From a checkpoint of a small transformer trained on Wikipedia: a variant of Adam for these matrices.
Each number is 128 + 24 x the weight over its row's rms, rounded and kept within 0 to 255. Layers, rows and columns count from 0. Numbers have three digits each. The size before them is the row's rms in percent of the matrix's.

# k: layer 14 attention key, 96x64, rms 0.153, rows 42-63, columns 0-63
# q: layer 14 attention query, 96x64, rms 0.16, rows 43-63, columns 0-63
# v: layer 14 attention value, 96x64, rms 0.144, rows 32-56, columns 0-63
# o: layer 14 attention output (transposed), 96x64, rms 0.156, rows 32-56, columns 0-63
k42 153:157069083121107098142135137147141116135125161168135110080155119106088107139125164139165118151076142098103112151129153121125116158145156137156122139121114156170129157099134137113116136112160147
q43 078:126088125096111083143124127162085129134156146128178135097152102129113072160110187149145128123135129154116104128135149144129099124161146137157136106123102140127144110098186119151108116158122135
k43 087:149072107101129130123118125135129153111130160141150138093141119124141119083121127076150157111064164132098090100176132114121120115099117146153143123142133158109148141110108083124099107141100102
q44 103:148122131115092109160120120133139111119097174128118096114098132134089121124127038111156128156117110117138120155112165168122127120126150120123127115120111147106112076151126141113127148159088080
k44 124:125147100124127134156137127141126092111094167108124103104152162171098085123133113122130093139126118138167162162104158174114149164126176109146128116152100158114115116124134142133113148152120069
q45 101:127160158125129121152149148110175158120148166124124144069140140078120164128129105099108123125143157088087108128124137125147095120132113131145120117082131152128110123103162104098171107110088097
k45 132:116193160139105123150151129105163130126135144114106124081148142146122157084120110126133111145132172110135141134117118143134147134121143148146131083091154135106103072073146088112148113150097128
q46 098:119110143105140091108122101089100129097113150075113127135162126158147122168089102121108123091130148120128154109166112125129125122095074124136127171181150149150115127123111118132102099090112152
k46 104:090116155103067074090105137125133144083135115120118134118142120122136089146103091128099148080127141164154163130162119134096150104131089110128099146149143145128137103157114118114134119087126117
q47 096:139144060110138125162159117082126140141129098097114166171124137148137149157103061158159143132107149154128121141113128130149126145114127145119135127099108138173130129179119113146113156149150152
k47 141:127141107147105115154127119071130116122108155117147118125115121153106128216105137156132104137129123165169135147123146137065134170144130171139130134124087153157122118134133142155109155140140155
q48 093:113119106118125120139089080135143129150160161155105126128130125153125106148133090118146152157107141123112087084140104140135174108117107135092126160159142100155163142175098111116126073105099138
k48 104:108183097116114083140129098118118142136116138131096136119161136137129103136175123169132112153138096164097157155113111174107127111117123135095085130148145143132167136106144146102111077132086131
q49 088:129092100120142150145137091184120122118156146156141115157107124120123128124133064143158093132096087145135074132115124137104132177141123112125107149137113133117125124189138160095135148097121148
k49 113:106135121095104127148148113127147137142164158175086108143142154087136158114121095152124087119154137144108089105109138155161154110135109151117099122099152133150102097125180100140174112126130103
q50 094:123114163149123115139098155164082158116113131106138108097071102138131115149112127130106136117173128158147117116124120101100134121108151147145139112111098117103135084113144184115183128152084144
k50 113:113108078155143100113093120167075161106118139103112156117113080140143144133105142135163117125148128142123133149138124125094093156133144110092128115142133114084136069105134134091102167113111138
q51 097:138168129165135104160141129061157092145135124111109124108152160095150123141134134142148143142166102144130159151109138169118135130135125095124125172143072093128162135118098119168121090130135115
k51 109:167139131157134127166144150061169117141115172097087105117107156105147138139151142138134135160166132150082137103121127136144086133103126121117134144146110110124188134125081129138124106109119131
q52 110:123113119107140141118093118147138203145139116157106089169094096102115135097133125109166145116109115066127131134107131137096122130116115107126098155095152144155156169139146140111118142087149115
k52 091:092134141176152164107139122124110162160103120152117103140115105143064146093119091143088149118123110126149107136115134132113109138101133109131112111104169116183154130161107149132122153141147175
q53 090:112177139106123136133113130126170122146049086128127134146129128144153122160123100120131157110134154154134113150161137108147112115120076169142117131130110156112121149155093132096163117090116088
k53 105:113166112076114158117140146136147126169069125154119088117102171122153151121137118120166123144166122161159097127123114103126128135119090161102123124173099125124134171155134136124162154135108117
q54 106:157133109137118149140136084130103154115189141108122098139075110164137098171101109137119146132115131124116166147172136108088124123106121096133093152110155102129130110159125177116147123125087134
k54 113:115145088165133085120108083148106125124164121117124142146157108133108079156068158135142094082111127136131145147149156166076146161151143138114120167129098132112138122144156127117121144138118121
q55 099:159156148098145101139175122148118153136153124125092115140101122134082118134074108152082096118107135123086127107138116155111174139116100140137104118100110088164115107131135130179111119145146152
k55 110:181145146103143104097095150169156147132152124109153125164140138103123118112118117148189128140131175095096121113135111150128154170125112150118098146101100140142130120154133068123122133139167123
q56 099:156116148183133158116180129167140109182154124141127104147116127140119138105117167132153139140139096132143092169089163135101115103147143135112105098085136132152105134085155122144130148139137157
k56 133:126098108148121147130165137142151152128150091114063159144117142116125165083139137155104201122116111083068090139106124113139123130128129122158139116122168116117130126119119143119114139130118163
q57 096:133102139134160122148144157124136140110095131171145109110068093113142139106147099081144097122132132085110059133145104117146116134143120140073175122139138094129140144130145122113119110167129119
k57 115:141177108116066059156180151086137144145101165132145102126132113141135098152150148168152115178144123119115108155134145120117115122144122135132111112147124150135129095127158115143121135109111152
q58 095:103089113131146089132137106152130090106103114140159130123074133136108095090068119116115123121135136086123144091132155125099117101113129142185128154158144101116125136131114106154102142171123097
k58 099:159105111117119075120114119149128110098125155144184164135138157126132097134127107132209155129132132109109156114122138140113098146155121122158094143138118094113132116148113094097118146084109094
q59 091:153111069126139119142146135114130104073131134146114129111138112111150146148132120132176127096109167084108098145147131158139142173105150114120118178100096144106130143156107155124095090143097103
k59 095:141149169107102120147151144106194085148150157172108125103108146083104128159142141152129110117129141108110113138153140119129170128113157137125141102115136177141141146130155160150166091144147142
q60 116:097134182142129148116107177127139150136137064096108123140107120152137124108114099156103145156178132148142165125114151145112141122109126083122113175075103102110138100128107136107145141118125113
k60 099:149145160124125158116126121168095119158140095118140083155114161126154155130103141133135138153226121137133139102085134127137111155143110114131129120091104105128133106141145110091167130107109134
q61 069:128108146149149132158160094099064136128161147123100100116114124158129126124146135141102155120108139075096075134157166120138131077137121153137080123124121114106125111088139124143130157158122107
k61 095:095155145142116149129095137149126116089123117103167135124155138104114069135102119118094165109083162123127121140183157140119185126175143144129147128150142147106130130093149131133117105092145123
q62 093:140117130078112122148107173145133181136138150070088121135120119193111130179104086134112160125101135134145128135145143138130125127123151123080133180126151143159110111126123125148114136128117153
k62 118:089183151127113173095109141155132161162135095118129142113118095168162149097113100110104134121119157128167129115126115141085149094101147152114107122080142121116128118146124176143127118159109140
q63 119:162101091102154115145126121171100106102146148160139133132103093136108115147119131094172159105088137086112135110114116105121117105139117126145111169122142107151196134136112150117115135167123086
k63 101:081167118138122119132131122164116121141153150161143189088170121127096108156137110159100089132057149130115147143124123111093133132157110139119087137133132141127161115140129168154125145122129107
v32 080:155108114098124155115130125127146155109131123106120078144169096155095120131124149131093112107105097138082149183119119149164148165129117174118094101114137125185111151141125114132138122154092138
o32 084:110152134108159104129116164111125112139119146155138144140088145116168133120126117136202137115141154089172087083135124109121094112110098083109126155131136150100175140122145156107127134116153106
v33 090:147133155121145124088106089136125162097101137113137143146144110131133114136160102114116161113152122134144129097105141130078091178127152126125090116127110154180117110111148156082117151097165086
o33 092:136139109130115114166125168140165097120131118139121119128105142115132143118082164159188122124088109117125148148153107116149152093138127120180161118140112129094139159155080081132100133138088131
v34 090:146123136123106149122152108128131141128185114115132105147132127119103124081115138131137127111103061139084118155118121114145131137132137167074056148099155108139138154125111093124128121101165157
o34 088:129120118161161112148111152096130100109086146140160167144098117130136142151148107143152139126118188112196101090136127137107127138109095097160153125140141152139159092125146175138143133145117116
v35 095:115121142134082119141125141090077142154152132119128135139103098151129140112133140146143113199114156136130095116164115115111161104085151102082097095117146138157099171152127100124135106148146129
o35 100:143160131133165093072134116147176116104106125158118122135145150104109107137138087139106117083180127126099132129118138139141082122175121142140161142137090124122133082116120168150113139124099102
v36 087:091096118160104109114115087144104131148125128130128146137141082119136164085132126144142106110159128093149108109140092129126146111145100113145122143119129140141173145115097089057152144125185140
o36 084:156143125138150136136168166110140117106130097147105126130106171140121109176111117117104137151080115150102166140113153115118136112095169153132102106131125111128088125129169165184127136127082102
v37 089:147117118112137135145072114154109101153161182122087081126113114115120143140122127157127119106128150123114078125141131110161146118116108151124109110104129113128117093130138148170104136209136157
o37 081:098159162119155148074159139066117148119087110137165170106142157145120107128126123118106156139122107112127151111100121154100141129160116108129129115175148125153144157121137096105141131095133082
v38 097:119133141084096140155101153092107122093136130133130122140136123124136111132121130192123099105125140131114130121106139159104075131120132103061092095157114167131114114122114127094122182130086115
o38 091:134118125137147079107140122149142101122097116140098132125172148105104162098160138071169146130106130117133106139136120087161162160142124161179141141136112129108131149131106104133108082120175110
v39 094:156161147076109110123144134144128116108117140118092123138115096124136130148158125059128151128153118138162171115113157150166146107149125144131139136113147139111134120151177157184154166145092121
o39 098:100097090170162174149104149127148148157140132126137133077115151140139131117085142173122130143150126123106082142121101115103128143132113126101126122143087108124134123085106087092098095107155139
v40 095:168117144092104118138135098122107147140185130136137152123126155150147123134126133166151130100138092137119133148132108139127146101143064167110073139121159096092128102130133109148145164178107144
o40 099:076136100171160176113132136097101078118095135105103102110152106101105160118129114118076150140143147132121118111109136130113119143093161121146122086144112125158167132096149141131139105109160119
v41 104:074160145142143137149128151124149142077123093172171168097099087095130107103155129088151108133116116116111153142133117151125103124114105163091096089120116120109153113130120104100109113139124137
o41 102:171084106141106086126115125136120128142131143063102113180157144155095126137082131138125152090102149135139077104132133102143138148120140120153148174129170139165110133114131135141130111103133125
v42 095:091117132136148139145112112152142101103109125108143146117107185131120125127092103098134114174074145153100120093118133131143139098109127166173112162081123118113132172134087118095114124097141119
o42 100:179125139142103122119151122091119177123162114130126103137126066153137135130159148138091155109165140101146148143155121099104125158141122080091157118137151123161143079135154137166145116125118126
v43 098:119139161128151116138199120118142111124177123109148171122097133114110107118110125131139107092120089113104138137089074099106124107159126173137147155161140130081143102115134125129108094138140109
o43 102:122113084154088179140065111122095146137088121137134123120157122142148117152152132115090155158138150128140124099176168145154144120088131093143125130092138115154107142139131131152152153118134163
v44 098:142124137120145108111125137156113141117115120136123137113082113083148132142177154073113133143136111105158190186161131118106158109124123167127139068149126101125145116127139123111125112150146167
o44 103:097122104134118161164131140110142137153189151125137132115162130168086097103064123165124122120112134159091071095114135163133102123141152110140128171123121147155119136109139139124138125116103122
v45 089:089148162152157130149131153107169161141120118128172130133118137115134137114139124069128120159091118154131102176138134176165145177149128148136179139148138131101106138113119095121122099136103113
o45 093:150098098111091097129104133195133147132114149124108118142146086158101100152096133139118125102159170135149135090122111091095098111115125131081132161103132122152133127149159149099156135105145151
v46 098:140148109113135138120129140125168115141164104142131084140095139120134139133097130139124099156113179073130089103178138155126141179135110143105101096115104114133099150112123094136097121150130181
o46 102:138099173130143104119126132107115148113110147124154151137153085125097124147142126115129147095115124180133122162079107121130112077140187111127163135129142155132139124139114169100163102114108076
v47 094:156142094077150112095115143157164157142166178093109134131112095109132145132143099118119131160141118164118107111155112121123114115133072154139126105118122134144128105106165094164159133137155167
o47 100:096109160186098168150141138088099112124109094142119125100113159156127126153053135149122132126153129117153133138109125136137134107154181121118097117120131124143135122113105138097086147136099090
v48 095:110129136139134124119103114137090131131110161144150225098115157114155161174116124131143104080114105118127104132143141131134130141106085136122118137111122144119155104135107123137162122183165139
o48 090:120139134129144171124165109128132118129141106087109070163161116159120098094105142126115148164149139148132182111117094112103151091128134149156127100157175090146095134131163126127112137117116108
v49 085:099122130151143110155142129113112128099141117113112144151165051113128151122116144140133134193134120098127141155130105112091131108113097163104071131133134147118163135130136110145162082162109130
o49 084:129119119140115197093117155143141126152133137134120109109089171148145083154141095120124121086138146128133106105131140133196118116134149103131154131128137100154087109104128133151107180112163123
v50 102:151102132124126137085121137133156096124159135102096146127120115149142120128132154172115154128120095152073103099164144180123104127127129143083150128117132123098105140117146068103141132106075157
o50 105:135159129118125132158120112111094141124097106131165109120133123120109138112111101098166091156156141124201137164096103083140108139122143117131104114137096135171138095128106164162096121123154090
v51 090:134126132151155128135176137144140131158114111154159159140111133102122147133145118153125121084124118162130075148137094141161176139144098090139167134155105131154136118124132133184154128123188155
o51 083:095124125125115143108112107139132151151114149106120114126117130180137123154093140134121122151118114124154198098110165125092104122106147191138095138102158118098104139143152149089142119146075137
v52 083:108135129134100121133154093139117150151148119129141149113121211117132140115141075100164116084121148132127153117139119132131176135124125112115095135131110082183127161118110097115158096118104150
o52 085:123110112157148121118152123101111090117135118146136098153130087152140125124106147171078140155151098156116139113098128148099114126108144137124144132131140153051157083161155176155143130147141125
v53 096:138125118083127151110101141127142126091104166175105140116133160160105114140157121193146127096112130084107129138145119121129099145110125155080131090128129107096127109101131146108097133114079160
o53 104:119151137115147069150122125101070103140130112066147124165185120087140135100125149083133118124102134133133107121124130127162126134133114125159124137162115155165124159157116107108132103134152096
v54 092:127145158161140115143106125115135161165120109113151095138127126110173171109164144080144118146124078116148137157140135142095123102107084121155157178137115134153133148136103121089085114125100140
o54 104:133126072099126186132147119175111117097137148135121138123114116139097083151075123142134110113145169129115135122131127098137123148180166121126126110106135116096122130117165131149194133150134108
v55 088:126136128130124117105163112091153151130161093109109088119127104133141127140071165164096122136111134106122121168132117121155113171133112104115160140171146124101089134151153122146132174138172166
o55 085:157138155107138156132077137185106123153129155151123150135132120153134138124173100100129119130174131145138126110155158120096126086109149126151091104075114122136135126079093159098144112136115111
v56 095:093119153142114120106143145127134139157059090124147158111125162111157142123123139105128125118134105117138179094154075104104092167145133107118150142166127106104127159096132151161141117089130136
o56 096:183147089119135096149139116157121139135192137119103109149123088142119113129149124121121135178136138144138111165123162154159136103098157139146120125070100137139112090158108114091129149156135125